Weights of a small GPT-style language model, trained from scratch on English Wikipedia.
Architecture: LayerNorm before each block, untied embeddings.
Training: a variant of SOAP for these matrices, 2386 steps.
Each number is 200 + 40 x the weight over its row's rms, rounded and kept within 0 to 999. Layers, rows and columns count from 0. The size before them is the row's rms in percent of the matrix's.

# layer 10 MLP up, 1536x384, rms 0.0857, rows 960-987, columns 0-127
090,183,177,108,232,158,181,116,150,193,258,121,189,155,219,227,179,213,213,153,158,224,181,185,222,249,200,228,222,228,260,179,174,192,192,224,230,176,173,104,213,235,171,162,166,249,265,182,256,202,182,192,142,207,164,185,211,130,203,191,263,186,201,247,190,195,192,267,238,250,175,201,206,222,171,235,227,143,230,210,230,208,176,181,177,226,137,207,301,219,259,164,228,103,172,194,156,174,180,194,235,152,257,251,269,172,189,131,214,166,187,118,206,298,304,235,295,206,205,98,201,171,197,195,75,215,187,225,122
092,200,214,272,220,186,163,142,256,245,245,216,154,177,179,224,193,248,143,174,267,268,200,227,190,175,193,228,161,192,245,207,225,136,241,264,130,215,212,245,209,139,288,162,209,176,157,193,161,241,173,221,181,139,152,229,214,176,189,236,160,156,117,211,208,242,175,252,288,166,186,170,172,192,176,160,150,197,211,217,285,233,166,186,140,156,257,230,179,149,216,163,296,200,232,202,199,193,192,178,207,173,200,215,239,140,155,195,130,227,232,221,246,195,242,162,209,243,124,177,201,237,154,190,201,146,200,174,212
105,199,172,253,193,221,222,173,239,152,126,203,172,211,158,232,261,160,185,233,228,200,213,80,249,159,178,134,159,211,160,173,240,199,229,133,195,202,167,226,160,209,125,256,184,177,246,243,167,197,223,203,224,350,208,193,169,197,234,205,255,245,215,220,206,168,190,240,163,229,170,177,172,195,146,177,198,229,216,233,253,116,223,95,223,103,135,186,118,202,173,177,133,196,166,215,208,147,245,179,162,246,173,89,174,202,128,245,195,208,193,149,199,253,159,314,234,217,245,213,221,192,239,205,183,152,196,205,201
100,142,169,219,277,139,166,308,146,175,168,151,301,284,160,167,194,191,210,216,210,141,194,161,165,211,193,225,145,176,197,181,212,190,169,73,188,197,194,154,230,241,133,190,185,214,232,264,183,225,197,218,205,247,213,213,246,190,231,205,211,146,212,234,217,150,209,248,248,216,184,184,185,213,231,143,187,221,194,108,178,155,292,186,200,222,190,168,184,158,194,176,200,231,127,169,241,212,123,194,162,221,175,223,248,159,209,238,195,210,157,95,152,192,216,248,215,228,193,157,198,265,192,184,209,161,248,199,241
100,171,239,247,220,236,245,244,260,232,193,169,167,113,187,195,185,221,193,201,183,282,182,187,269,246,196,207,277,229,157,188,168,187,298,229,251,263,209,293,135,213,179,262,235,205,151,163,194,223,225,198,310,194,188,260,179,138,226,228,124,130,230,228,216,160,168,134,145,261,152,186,222,159,242,183,196,161,211,218,212,209,222,241,216,245,168,144,196,183,230,151,248,278,188,160,195,177,193,174,274,182,217,184,170,191,240,217,187,230,274,206,166,162,266,174,221,231,218,218,163,179,221,206,126,179,151,170,200
100,294,205,237,198,116,170,139,179,242,178,202,160,214,190,218,164,231,182,204,271,111,254,157,231,213,189,232,190,187,250,253,198,181,245,178,208,213,200,195,194,191,183,192,209,220,211,163,174,171,208,159,188,260,239,243,215,242,189,218,173,232,151,314,211,194,190,210,172,185,165,209,156,210,202,208,154,237,192,190,216,186,187,234,210,232,190,254,185,188,132,337,196,150,203,191,231,156,217,160,231,167,260,246,228,202,203,186,255,168,287,248,164,261,133,283,183,235,175,166,180,128,176,174,261,250,212,269,257
092,187,157,172,192,184,176,251,198,141,205,164,208,228,152,175,220,172,140,242,195,142,147,245,155,147,169,252,174,169,144,137,243,193,193,195,219,213,198,169,195,211,223,142,226,229,242,210,159,116,211,164,145,224,252,195,193,226,223,232,252,223,235,107,146,135,262,113,171,196,163,225,191,212,181,171,180,168,217,130,206,243,194,274,197,177,248,149,271,207,232,164,189,166,221,246,219,207,299,229,254,230,214,199,231,196,187,132,176,236,227,235,155,183,193,181,286,180,197,200,109,228,206,233,144,171,165,162,183
102,189,259,212,184,207,237,231,213,196,265,239,206,140,119,216,276,175,171,163,152,163,218,89,209,247,199,260,200,163,277,232,204,223,251,157,217,209,162,231,253,222,252,220,205,205,156,147,193,170,215,208,217,149,240,192,175,233,159,208,249,255,224,193,176,216,87,164,193,251,183,231,185,147,209,200,198,190,173,191,179,153,253,192,206,244,220,204,202,147,171,217,138,170,192,144,180,217,180,166,128,249,220,239,170,174,253,200,237,189,186,179,238,206,199,181,197,176,222,156,166,237,139,196,182,199,222,162,187
090,179,181,201,142,183,233,180,184,173,245,160,215,201,177,192,209,147,204,299,185,194,171,224,217,177,173,183,238,185,325,205,165,133,179,234,219,172,283,225,172,158,197,268,120,188,210,279,152,209,215,234,229,178,212,166,252,123,190,326,160,141,227,254,207,138,151,245,217,243,233,151,228,197,169,249,261,169,156,121,202,165,168,305,243,213,173,197,169,249,301,199,193,191,187,174,160,185,164,168,120,187,304,103,306,193,161,171,289,260,152,205,214,223,188,238,212,196,176,201,161,226,182,213,216,245,213,238,236
106,234,241,153,241,204,246,208,178,190,165,207,168,176,150,266,153,164,189,268,136,151,237,257,240,198,254,118,236,186,148,160,229,210,218,256,192,259,223,199,203,225,258,186,193,193,228,228,151,217,215,247,214,200,194,238,202,233,241,153,265,192,172,250,126,257,216,243,183,172,181,243,171,228,202,255,223,232,163,110,227,206,221,123,154,190,119,122,179,239,198,209,231,191,226,257,211,194,177,188,163,185,135,174,181,228,191,232,121,296,127,162,220,212,191,232,211,279,204,260,146,196,220,227,275,127,211,176,227
099,219,223,173,242,196,182,224,202,217,230,246,205,208,176,174,181,175,182,239,159,192,196,179,184,187,238,206,176,269,242,198,282,176,265,188,214,222,166,266,223,205,195,247,150,206,155,177,259,213,267,173,250,197,218,174,186,226,186,177,160,242,186,233,216,171,280,243,233,238,188,202,218,164,244,194,200,146,180,215,170,219,167,200,212,189,202,226,216,196,193,234,170,171,208,189,228,263,240,174,165,169,188,191,207,296,166,211,154,222,225,200,213,154,199,161,199,175,189,169,203,208,221,172,208,153,265,260,238
115,221,200,174,194,210,271,214,208,193,169,240,197,182,170,171,246,230,227,197,231,199,180,167,197,220,209,179,254,164,153,171,209,235,208,192,185,210,187,185,241,156,210,212,242,225,208,218,209,239,153,204,174,218,198,235,213,167,158,190,166,186,199,187,193,262,198,180,248,197,208,183,178,179,182,202,198,183,280,159,185,160,190,233,212,200,207,207,280,175,145,224,253,260,260,155,183,148,194,153,176,223,188,197,155,210,192,161,234,166,178,227,168,116,193,216,181,177,217,267,293,199,195,237,298,148,221,176,199
095,248,143,195,222,234,199,164,172,246,272,149,225,152,223,163,161,218,136,264,173,154,228,215,240,271,210,181,244,244,160,168,190,187,184,198,269,169,171,231,189,219,195,219,194,143,200,188,177,150,166,217,240,254,176,231,190,198,230,253,153,186,215,181,199,256,227,218,255,198,161,212,191,174,154,204,315,194,173,137,236,216,202,193,264,211,195,242,194,139,178,201,216,131,170,147,177,134,238,213,124,146,126,231,182,190,213,251,231,233,169,227,221,216,232,216,163,211,239,211,254,144,269,135,191,211,217,108,216
095,255,213,206,220,274,152,153,197,203,265,176,154,268,243,193,186,218,258,216,143,234,148,192,178,146,174,249,225,200,130,259,225,227,215,222,172,227,280,178,188,182,168,119,236,245,192,219,206,150,224,234,177,245,211,197,192,190,208,210,237,186,169,185,278,262,105,183,143,161,180,106,190,182,221,234,153,181,223,193,207,248,124,274,216,255,207,205,216,269,157,184,238,223,221,203,237,186,229,169,256,249,212,300,273,146,182,224,176,218,169,235,235,170,222,195,248,262,220,208,180,199,118,258,230,184,223,218,199
094,196,248,261,273,128,159,335,165,243,206,222,212,165,260,210,226,196,195,207,238,235,269,104,205,173,196,174,236,248,200,146,218,168,264,190,256,236,170,149,219,195,177,173,269,197,240,209,204,175,173,258,143,195,210,240,206,183,302,227,180,193,222,256,196,204,189,242,138,237,251,221,185,248,155,148,251,189,264,238,190,227,181,207,191,182,189,234,219,149,203,238,239,242,244,214,227,162,263,174,185,131,171,164,190,154,209,167,154,191,212,273,245,205,222,193,162,223,204,176,193,225,101,250,132,230,190,153,202
103,182,157,183,215,185,182,214,197,182,233,166,182,170,225,153,244,177,153,158,199,212,199,173,213,236,189,191,194,131,212,127,142,200,86,130,228,232,246,136,172,191,165,172,130,222,209,190,201,248,211,208,158,232,151,176,225,181,123,218,263,147,222,220,129,243,132,189,227,181,129,168,140,167,202,232,201,219,245,244,207,195,209,190,145,228,204,163,209,178,250,188,235,166,263,244,178,155,191,206,192,265,181,187,212,262,162,277,192,141,227,232,275,229,245,226,190,321,191,186,207,216,245,183,187,178,132,139,233
106,238,190,193,265,167,159,155,113,233,169,167,263,196,244,255,271,195,262,134,201,205,264,171,209,177,210,263,145,217,140,193,134,154,210,185,207,151,207,114,241,180,208,197,194,264,200,248,197,201,165,264,241,250,227,173,218,223,153,208,256,133,182,224,244,226,150,197,225,164,180,212,246,229,284,184,164,220,170,236,180,240,206,117,162,163,172,178,171,164,138,191,154,237,167,239,234,280,206,187,149,198,166,160,231,196,221,241,239,222,164,202,188,224,196,172,196,272,176,145,195,190,163,177,208,224,190,151,185
098,199,191,166,246,190,199,172,160,229,251,193,184,143,221,241,192,221,231,187,234,106,207,183,163,123,164,233,242,201,207,152,218,235,234,239,196,180,195,152,160,195,228,163,191,238,146,188,181,226,204,201,169,196,213,204,228,198,204,230,145,182,261,185,195,236,177,181,164,152,165,187,221,235,128,215,178,161,143,165,260,219,225,165,148,265,180,255,159,226,227,127,196,201,213,160,183,180,203,268,220,194,207,211,172,232,204,194,197,201,192,212,185,222,282,239,211,236,201,223,117,274,201,126,164,190,140,207,155
105,191,224,156,242,217,248,109,276,257,163,154,182,216,132,182,240,212,160,134,233,205,255,224,128,167,173,202,262,267,168,190,210,202,182,182,217,245,111,209,132,104,174,187,151,180,175,211,191,150,172,182,255,213,203,170,234,197,193,204,336,168,168,178,108,222,151,267,231,229,213,231,215,191,163,234,173,170,211,202,153,202,174,263,167,149,211,239,222,226,221,172,225,144,235,153,230,211,191,186,220,221,135,169,148,194,222,212,207,224,262,183,183,234,243,211,190,185,274,175,159,191,243,193,245,266,183,207,243
102,222,224,216,273,178,177,169,265,204,251,189,141,254,185,154,226,153,197,215,239,164,112,170,189,218,217,249,198,158,190,166,271,181,150,223,237,175,203,174,148,249,186,245,211,193,241,174,246,209,132,247,222,202,238,192,165,226,199,199,216,201,188,180,227,206,188,266,214,115,249,134,216,231,201,143,129,184,240,217,277,173,215,177,197,217,143,167,155,202,216,188,231,254,206,244,221,142,145,163,127,241,154,227,182,245,162,179,88,231,190,212,222,277,241,221,252,143,190,229,157,204,193,270,233,115,205,253,178
108,253,148,221,188,126,163,206,184,136,223,198,202,186,155,209,218,187,179,224,197,200,219,126,224,196,262,207,165,187,176,154,175,274,145,226,188,232,115,239,113,121,242,166,147,179,150,149,230,111,245,208,259,176,270,185,244,249,250,236,237,196,117,212,211,218,153,232,183,198,184,222,216,217,168,223,173,184,181,202,207,217,180,146,200,264,199,167,273,134,234,180,222,164,255,214,164,208,212,146,176,170,180,167,267,223,226,222,149,141,230,249,190,209,146,233,221,256,196,226,145,208,200,239,217,126,209,128,205
094,202,185,227,226,233,216,234,226,249,203,183,210,228,213,215,187,161,201,199,311,232,231,215,188,220,141,208,226,251,236,213,198,161,196,197,189,150,228,190,168,163,246,138,201,265,268,191,200,176,267,195,184,225,260,208,203,196,243,179,131,211,205,160,190,205,239,216,168,195,161,103,126,196,149,223,215,202,215,183,161,163,237,181,100,195,203,195,193,162,250,180,187,230,193,210,225,103,213,169,166,223,181,77,73,171,205,224,141,188,222,116,213,199,199,133,207,235,181,184,262,217,177,158,260,208,205,233,192
074,173,138,228,275,250,213,195,226,267,180,218,139,207,202,251,164,151,220,197,252,184,91,197,196,162,231,211,215,180,136,215,199,179,261,203,275,225,172,247,168,239,258,188,295,272,206,216,161,192,199,119,198,185,247,210,209,222,179,201,199,177,238,173,193,209,200,142,164,197,240,160,209,202,154,182,200,255,202,198,215,155,197,175,161,203,229,263,146,171,232,201,219,196,162,225,254,224,241,231,264,152,173,225,220,160,193,300,201,217,214,263,227,221,201,200,222,247,168,129,177,201,208,144,194,168,219,190,213
100,225,300,220,205,123,242,217,108,263,123,243,203,146,114,207,171,184,202,197,238,221,213,161,198,242,189,207,172,168,211,138,126,147,143,148,247,203,207,208,167,130,204,287,216,211,167,273,232,196,180,230,172,158,202,170,223,171,223,200,167,210,176,242,195,263,232,182,171,164,196,212,228,193,173,200,214,229,178,95,187,242,183,285,185,252,238,238,151,200,163,261,205,202,183,162,137,201,177,223,138,149,203,183,205,213,283,244,198,264,201,234,172,258,202,241,277,173,137,183,214,180,225,175,170,215,147,220,293
092,217,158,278,256,225,235,85,253,163,304,208,169,266,231,185,234,237,213,257,198,251,182,166,176,210,148,180,237,138,196,186,271,221,190,170,170,243,168,223,242,285,256,172,195,232,190,162,121,156,193,256,179,191,166,225,247,259,212,148,146,187,238,184,209,197,199,212,197,220,238,235,184,208,229,190,235,205,128,241,230,221,175,162,144,175,204,216,227,215,168,223,277,251,253,207,129,165,176,198,171,116,248,142,176,208,99,291,220,204,166,203,268,166,149,214,270,237,205,177,219,205,280,199,221,218,179,190,266
094,208,192,239,207,146,219,190,162,157,222,165,157,253,199,226,201,190,256,258,240,230,247,209,280,162,281,217,315,221,205,201,261,219,248,166,172,156,175,157,171,203,225,238,177,164,142,210,209,268,168,257,198,272,185,61,218,160,146,238,86,198,201,209,274,239,202,202,170,106,181,245,170,133,240,187,130,194,199,211,195,212,197,225,117,198,269,281,173,210,279,230,233,247,220,189,224,195,175,197,164,278,256,172,231,187,177,223,154,213,213,203,209,174,221,204,169,196,172,164,215,207,263,213,231,219,224,210,113
098,195,212,228,152,215,139,274,237,247,217,252,249,279,132,163,224,206,210,248,216,238,214,170,147,145,76,143,172,181,204,215,236,178,120,175,246,174,231,263,202,139,209,134,186,177,213,216,222,223,184,182,233,226,201,217,197,196,250,205,174,196,178,200,194,201,159,150,256,235,156,186,149,198,159,297,123,159,166,158,191,190,231,223,133,227,246,220,216,186,194,252,167,214,157,261,250,192,201,163,178,170,188,166,214,74,187,173,263,155,201,191,234,261,184,120,176,140,184,195,229,206,192,178,168,171,162,233,136
096,177,129,183,178,212,267,218,188,175,171,114,148,234,153,306,133,153,237,202,212,131,176,206,154,153,158,125,226,191,214,201,137,169,234,158,137,273,227,158,215,161,161,202,234,236,221,255,247,148,234,204,191,197,221,207,271,181,210,165,202,247,210,195,207,128,251,173,228,242,226,122,262,231,231,205,207,241,215,248,183,231,207,218,189,191,141,246,163,166,130,138,239,167,216,185,189,149,218,230,247,189,220,176,148,168,204,263,236,259,170,159,133,249,180,230,250,197,210,205,200,233,149,172,184,203,197,213,217
# layer 10 MLP down (transposed), 1536x384, rms 0.0875, rows 960-986, columns 0-127
089,178,168,255,162,190,232,247,209,239,143,254,254,248,214,220,212,223,197,222,223,185,262,142,210,182,182,193,239,193,136,175,223,242,213,160,226,174,219,159,186,154,195,202,185,117,221,203,140,257,224,221,194,209,174,133,164,202,202,202,133,156,193,193,195,185,117,179,259,178,307,199,218,175,219,159,156,260,163,205,217,235,174,243,186,180,277,130,199,205,133,243,218,199,191,179,268,251,175,180,197,186,201,188,243,233,224,216,174,256,169,220,196,72,203,191,151,268,215,171,158,197,231,205,221,133,187,216,240
100,185,206,199,281,157,129,201,188,179,171,242,373,132,228,173,191,235,167,146,279,197,196,210,217,246,239,210,159,217,214,199,263,247,123,252,215,217,199,228,258,262,181,194,154,162,194,200,151,216,235,185,201,196,206,197,177,182,131,271,201,188,209,138,194,263,227,195,183,165,196,224,216,205,218,226,169,182,179,190,161,226,241,293,309,232,205,162,118,226,241,210,239,190,223,181,298,164,190,151,158,247,147,239,173,242,241,223,207,195,156,193,189,217,228,215,180,256,237,201,96,154,154,182,142,272,304,166,256
110,234,238,148,195,157,258,252,133,153,166,194,167,263,158,146,152,293,146,146,247,148,230,218,215,192,154,210,138,192,224,206,177,257,235,234,189,137,161,156,252,218,183,222,222,244,201,145,172,196,166,178,219,182,171,206,163,303,170,158,134,178,258,133,112,247,228,164,130,113,199,181,153,209,145,210,194,235,141,169,190,228,177,201,241,245,179,206,243,222,154,206,186,229,226,190,183,155,190,243,178,198,240,233,227,190,225,130,272,182,176,156,217,224,188,187,170,126,223,193,112,156,132,234,172,180,194,165,212
113,185,229,130,314,154,140,112,206,186,165,184,258,161,268,221,189,259,182,152,194,194,164,229,180,230,164,156,164,207,247,231,293,220,252,231,217,242,201,178,253,184,186,264,143,162,167,145,203,191,282,149,219,225,203,238,193,183,169,242,230,186,229,209,211,241,173,159,133,251,226,175,189,207,200,260,202,198,220,234,264,232,143,218,295,178,172,252,201,247,194,291,259,165,226,155,196,158,234,219,226,244,193,216,76,200,205,222,219,157,165,252,225,214,212,157,179,170,180,189,234,127,156,209,193,184,223,185,208
095,221,181,246,217,185,188,252,139,177,232,162,272,178,169,136,197,221,199,185,175,94,219,233,180,164,178,175,201,207,229,185,250,196,249,210,211,168,169,229,232,185,179,188,237,191,221,229,172,197,171,158,244,285,208,193,177,200,160,117,248,158,193,182,122,162,234,185,185,196,124,202,192,226,159,224,177,254,217,203,280,150,132,161,281,240,167,209,193,197,207,261,109,200,234,147,255,232,202,220,228,104,149,200,190,205,248,139,130,120,211,175,233,181,174,167,206,202,201,83,234,315,245,188,150,181,120,225,165
101,169,233,243,199,144,150,183,153,221,120,113,193,261,218,235,200,227,194,181,211,234,163,172,132,197,155,224,276,162,263,263,256,249,223,169,214,244,195,247,251,172,148,188,157,217,150,195,177,237,253,171,130,241,246,198,232,229,206,125,195,232,181,162,209,280,139,218,170,209,222,202,144,180,207,281,270,255,192,231,207,140,255,188,146,161,216,304,272,152,161,192,245,185,180,206,181,161,206,141,220,192,243,216,233,186,225,268,224,191,211,165,172,182,175,217,105,161,227,196,222,143,246,168,245,206,202,164,205
094,153,251,257,185,181,185,178,210,153,197,238,182,211,214,185,167,225,186,206,196,229,173,110,217,302,133,169,229,187,184,187,171,209,150,239,182,192,178,212,114,132,207,242,223,125,201,188,208,303,199,253,268,155,206,250,181,164,186,207,216,202,214,205,209,159,161,266,172,180,172,193,99,143,184,246,196,241,205,255,214,247,241,246,213,245,245,139,218,214,256,196,170,197,168,184,289,237,161,145,148,198,285,302,182,223,223,146,265,254,229,199,215,245,197,200,192,245,207,234,173,177,309,269,228,163,223,162,227
097,182,161,199,224,211,165,175,201,205,173,181,155,273,181,217,257,240,184,221,167,198,219,254,198,241,178,203,198,241,163,203,208,209,217,232,189,203,189,172,184,203,200,251,167,192,219,155,228,208,200,158,142,108,210,221,207,254,174,195,189,159,139,192,181,219,193,166,244,237,177,151,198,196,257,209,206,174,224,217,194,196,259,176,182,155,209,157,166,156,199,242,221,200,198,203,290,193,165,150,181,185,223,224,129,205,152,183,147,143,165,117,232,156,139,132,203,188,253,150,165,176,223,177,147,66,260,203,178
088,231,218,232,184,239,218,170,209,233,206,236,189,242,138,193,171,177,184,158,258,210,254,147,212,263,260,190,171,176,174,208,186,150,184,238,180,222,169,172,227,238,150,194,201,191,250,139,270,201,242,89,167,210,142,187,216,275,160,198,189,211,171,162,226,251,269,179,148,176,201,212,251,181,194,203,217,152,215,250,201,290,161,216,201,186,224,199,251,202,171,186,191,254,171,225,214,174,208,221,270,216,132,227,152,217,187,190,208,236,255,166,203,183,156,189,223,259,184,204,210,64,157,160,176,138,186,281,139
112,190,227,178,184,243,162,130,173,165,151,224,189,215,162,102,245,230,219,164,195,219,190,188,228,243,220,210,274,258,227,268,200,153,87,249,285,206,218,231,170,220,220,163,194,168,177,255,175,196,218,159,238,136,203,237,219,243,242,143,171,157,199,245,227,190,214,192,183,185,184,234,243,153,183,237,149,191,229,211,193,274,170,254,223,205,252,168,142,145,219,223,230,261,248,259,155,162,243,173,220,128,167,186,183,173,164,231,182,189,234,126,216,188,141,145,192,213,172,213,133,146,231,236,267,228,176,210,218
105,198,188,250,249,234,181,73,212,190,241,197,175,175,153,151,228,276,248,177,164,262,184,127,223,160,187,222,232,186,157,269,230,161,273,183,233,213,268,233,277,132,189,209,185,252,190,86,174,233,172,189,155,225,184,197,255,258,204,143,166,159,155,136,171,253,241,183,154,180,170,149,232,205,210,174,188,157,195,235,213,239,184,155,195,181,198,156,173,231,179,182,143,160,182,229,202,206,252,180,239,166,241,203,104,200,258,213,211,203,213,203,199,237,228,186,195,204,179,169,193,167,215,208,207,158,199,159,195
133,130,227,163,96,230,282,190,235,148,147,227,157,230,170,177,187,212,231,84,198,233,214,245,211,220,208,181,210,212,236,192,182,173,265,240,69,186,174,262,212,218,167,262,199,201,230,279,261,272,206,125,176,212,124,218,181,170,212,180,157,193,163,222,185,328,191,188,237,200,102,201,163,250,243,197,205,205,217,193,164,106,120,282,236,223,196,155,252,210,206,224,229,249,265,284,162,158,127,80,207,191,240,167,174,201,242,186,188,200,192,257,169,133,214,212,116,201,245,198,277,232,159,232,224,169,201,229,174
080,154,288,246,114,174,183,187,192,192,120,191,161,230,142,292,195,189,252,31,230,171,231,110,207,87,158,151,232,224,241,143,177,218,195,189,194,270,183,212,194,215,237,218,139,163,223,199,234,198,224,163,189,223,242,237,143,198,194,175,219,230,175,271,207,279,161,189,174,239,302,218,203,232,200,195,217,217,189,202,216,159,183,205,127,149,201,318,207,198,273,179,170,224,172,176,230,306,243,219,265,255,242,186,207,118,252,219,151,193,254,169,214,211,204,266,200,215,182,160,175,204,171,190,265,154,131,199,199
098,238,222,206,186,160,198,156,194,160,233,275,141,194,232,177,221,184,216,136,210,192,231,183,233,90,253,159,180,169,235,199,152,229,122,211,186,250,213,213,150,191,222,250,187,160,225,253,232,214,190,160,193,189,168,182,243,237,253,149,191,193,194,273,155,156,200,291,176,191,182,228,149,243,222,129,192,147,243,224,141,237,192,107,216,196,153,186,174,255,156,228,216,152,199,168,160,193,257,229,244,179,131,138,184,210,172,244,241,200,218,188,225,272,176,190,267,141,176,222,271,130,194,93,235,224,242,157,163
099,204,181,147,129,161,196,235,186,183,198,152,209,315,240,186,192,220,171,259,222,170,178,152,237,255,249,264,145,205,170,173,155,261,120,210,115,172,206,125,175,177,180,169,172,152,175,153,208,255,198,184,199,238,205,168,229,212,180,200,191,162,225,197,271,168,188,250,151,200,186,160,187,146,176,198,256,176,176,205,174,168,229,194,297,237,128,159,166,257,224,229,124,134,191,225,188,188,112,165,224,198,207,215,196,197,215,224,239,200,194,170,184,215,279,219,241,162,198,186,282,299,240,159,175,275,178,244,175
099,232,201,214,220,211,208,210,168,247,173,161,172,185,219,177,280,240,166,253,164,274,201,208,206,215,204,164,221,162,216,220,183,200,105,199,208,205,220,247,270,164,195,212,196,240,153,221,219,136,209,212,215,147,257,168,221,198,242,195,124,191,181,168,302,161,172,192,162,184,256,245,272,198,189,165,227,208,235,229,187,120,185,179,170,214,217,196,187,167,189,321,233,148,144,198,154,247,188,178,271,219,217,170,160,257,261,204,272,169,257,196,174,211,197,231,243,178,174,167,242,176,165,234,161,177,79,210,204
104,232,89,234,145,246,157,174,183,216,186,183,260,234,219,223,165,207,233,244,219,242,189,185,170,226,172,183,277,194,135,177,66,201,254,201,291,196,186,254,190,228,179,175,209,284,198,228,119,196,207,261,203,188,180,158,199,213,244,240,219,165,134,258,255,145,234,241,169,268,272,164,163,180,228,266,171,210,189,213,197,292,130,221,244,199,180,145,210,204,178,173,198,207,182,285,159,210,184,122,153,182,249,242,212,178,181,193,140,179,197,248,172,182,181,215,263,191,147,195,187,167,251,220,204,262,206,127,223
089,225,255,186,213,140,225,253,296,192,186,226,237,178,149,120,216,174,202,272,85,231,269,169,282,212,172,183,208,166,201,220,204,234,238,167,181,167,166,197,203,165,249,202,178,130,142,161,252,202,203,200,201,202,250,258,182,278,156,183,140,239,143,218,211,225,180,230,220,125,221,160,275,184,232,193,162,128,185,200,213,246,186,172,158,151,186,613,234,183,188,173,212,172,166,185,177,230,186,268,186,175,222,193,214,199,136,240,161,192,191,205,239,165,182,159,203,195,216,199,214,151,239,215,187,212,55,246,239
100,189,241,179,194,236,255,168,232,139,173,156,183,254,241,159,225,179,178,223,200,183,176,250,200,197,192,306,178,171,209,194,271,146,157,214,219,195,198,202,225,232,150,156,210,176,199,207,239,158,227,234,198,225,218,197,215,217,213,261,186,216,219,256,270,196,141,216,191,212,221,165,186,259,216,214,171,200,142,160,196,219,272,168,132,182,209,195,163,220,201,205,212,165,224,232,228,157,206,195,139,281,237,224,203,183,239,142,174,142,227,134,257,206,178,155,160,255,191,163,185,227,201,218,202,286,174,163,92
108,240,180,227,186,214,158,266,300,277,166,166,164,227,145,223,176,155,197,145,128,182,213,107,215,168,191,211,131,187,238,281,99,159,300,137,202,224,224,172,171,252,249,276,179,103,186,141,147,149,190,180,170,263,187,126,158,203,142,286,123,228,205,203,202,241,236,234,168,186,170,186,178,184,218,247,217,159,168,210,192,206,217,201,237,202,191,148,100,211,144,200,228,232,203,200,194,174,207,284,187,220,202,188,267,233,295,247,276,212,193,259,212,164,196,204,177,168,262,214,166,172,184,237,247,105,162,213,235
113,106,256,182,229,244,89,210,229,291,197,171,238,234,180,206,181,209,137,178,265,218,225,93,268,223,168,179,189,184,206,164,110,257,210,199,251,167,239,168,195,214,236,125,190,209,151,192,259,218,219,180,244,186,210,138,203,212,208,156,147,191,218,113,175,276,149,169,186,203,178,181,181,287,244,232,236,199,174,200,276,245,180,234,202,197,189,277,144,200,193,200,94,188,206,159,183,195,263,185,239,201,196,169,203,199,216,325,269,196,255,261,138,204,197,166,151,167,182,130,255,126,202,166,174,222,160,262,251
092,164,178,180,219,202,203,249,201,116,175,242,171,193,201,174,228,245,240,237,133,154,194,237,172,134,168,219,229,247,202,257,189,215,202,173,159,217,211,211,211,293,279,183,154,169,218,257,265,199,225,252,237,174,106,243,143,206,184,206,211,174,228,261,239,197,158,200,246,146,185,268,196,202,186,193,245,223,144,224,189,162,184,243,270,257,187,140,234,190,182,196,212,195,266,169,204,195,146,173,168,124,175,217,196,247,173,121,239,216,181,204,206,213,262,218,184,178,177,177,167,207,219,168,197,162,235,172,222
085,169,345,168,206,132,188,221,240,179,203,217,179,250,201,231,163,209,198,235,132,244,234,168,168,224,260,192,238,243,221,159,141,213,182,238,69,173,219,203,188,161,213,134,150,244,212,220,217,271,199,204,207,300,148,173,190,179,274,234,205,270,180,212,147,244,144,216,190,146,222,186,189,213,240,241,216,199,243,164,152,74,219,208,205,192,152,325,237,195,182,179,208,171,185,166,160,249,189,268,204,191,159,157,269,198,257,187,179,175,145,235,196,168,234,249,179,249,175,214,200,169,142,235,159,215,164,188,193
094,174,179,190,207,215,193,244,195,257,203,185,183,231,198,170,258,235,131,146,164,234,209,221,177,213,242,226,226,151,179,169,170,173,224,200,186,172,232,245,182,187,203,219,232,270,161,211,181,209,196,266,237,194,266,201,216,163,201,188,192,203,180,167,203,199,143,262,193,166,231,184,131,162,120,259,198,219,192,69,213,223,127,72,175,213,226,190,243,213,179,195,237,148,194,240,200,238,240,248,236,198,211,198,170,245,130,216,160,235,168,213,225,147,203,282,146,190,127,202,134,197,196,178,207,243,250,256,256
095,298,192,205,179,169,191,208,199,195,220,181,231,202,204,208,173,239,211,108,183,200,193,150,224,251,203,178,221,240,221,240,157,187,170,252,191,233,204,152,151,196,201,223,151,227,193,123,135,211,207,202,293,163,190,204,189,226,152,167,229,212,213,267,212,264,272,244,232,190,134,113,278,145,194,182,177,237,237,198,273,175,209,177,177,208,252,154,179,239,202,194,194,170,166,131,230,208,236,204,257,102,203,175,222,153,242,267,138,236,168,215,164,193,176,185,128,248,180,279,246,224,159,239,183,180,205,162,206
094,172,192,226,255,231,200,154,215,162,163,218,188,128,182,164,191,188,150,239,167,237,199,208,210,173,179,216,175,182,225,128,187,162,211,190,224,203,216,208,230,239,95,269,221,239,103,275,154,196,252,186,214,156,204,234,209,203,182,239,271,218,139,141,175,201,193,193,156,219,222,217,215,119,170,144,148,234,184,182,188,269,204,233,138,195,163,192,177,148,220,133,206,192,179,179,211,199,183,165,230,227,250,240,190,165,287,221,163,79,164,187,222,215,276,206,168,254,206,199,217,94,157,241,254,201,227,254,210
101,163,210,164,196,216,131,164,189,176,144,227,152,229,197,186,156,214,164,222,206,236,143,179,198,146,128,213,210,192,156,245,186,214,184,164,212,196,219,174,161,196,138,187,183,202,243,215,99,217,201,124,156,232,232,291,238,245,187,210,223,140,180,185,145,179,178,237,155,174,198,165,266,165,226,178,185,189,129,195,253,283,155,209,174,213,238,250,233,218,237,219,288,150,273,223,221,234,229,185,150,236,119,233,254,218,205,258,154,206,170,292,261,290,181,205,245,236,234,138,193,159,204,226,244,217,235,153,201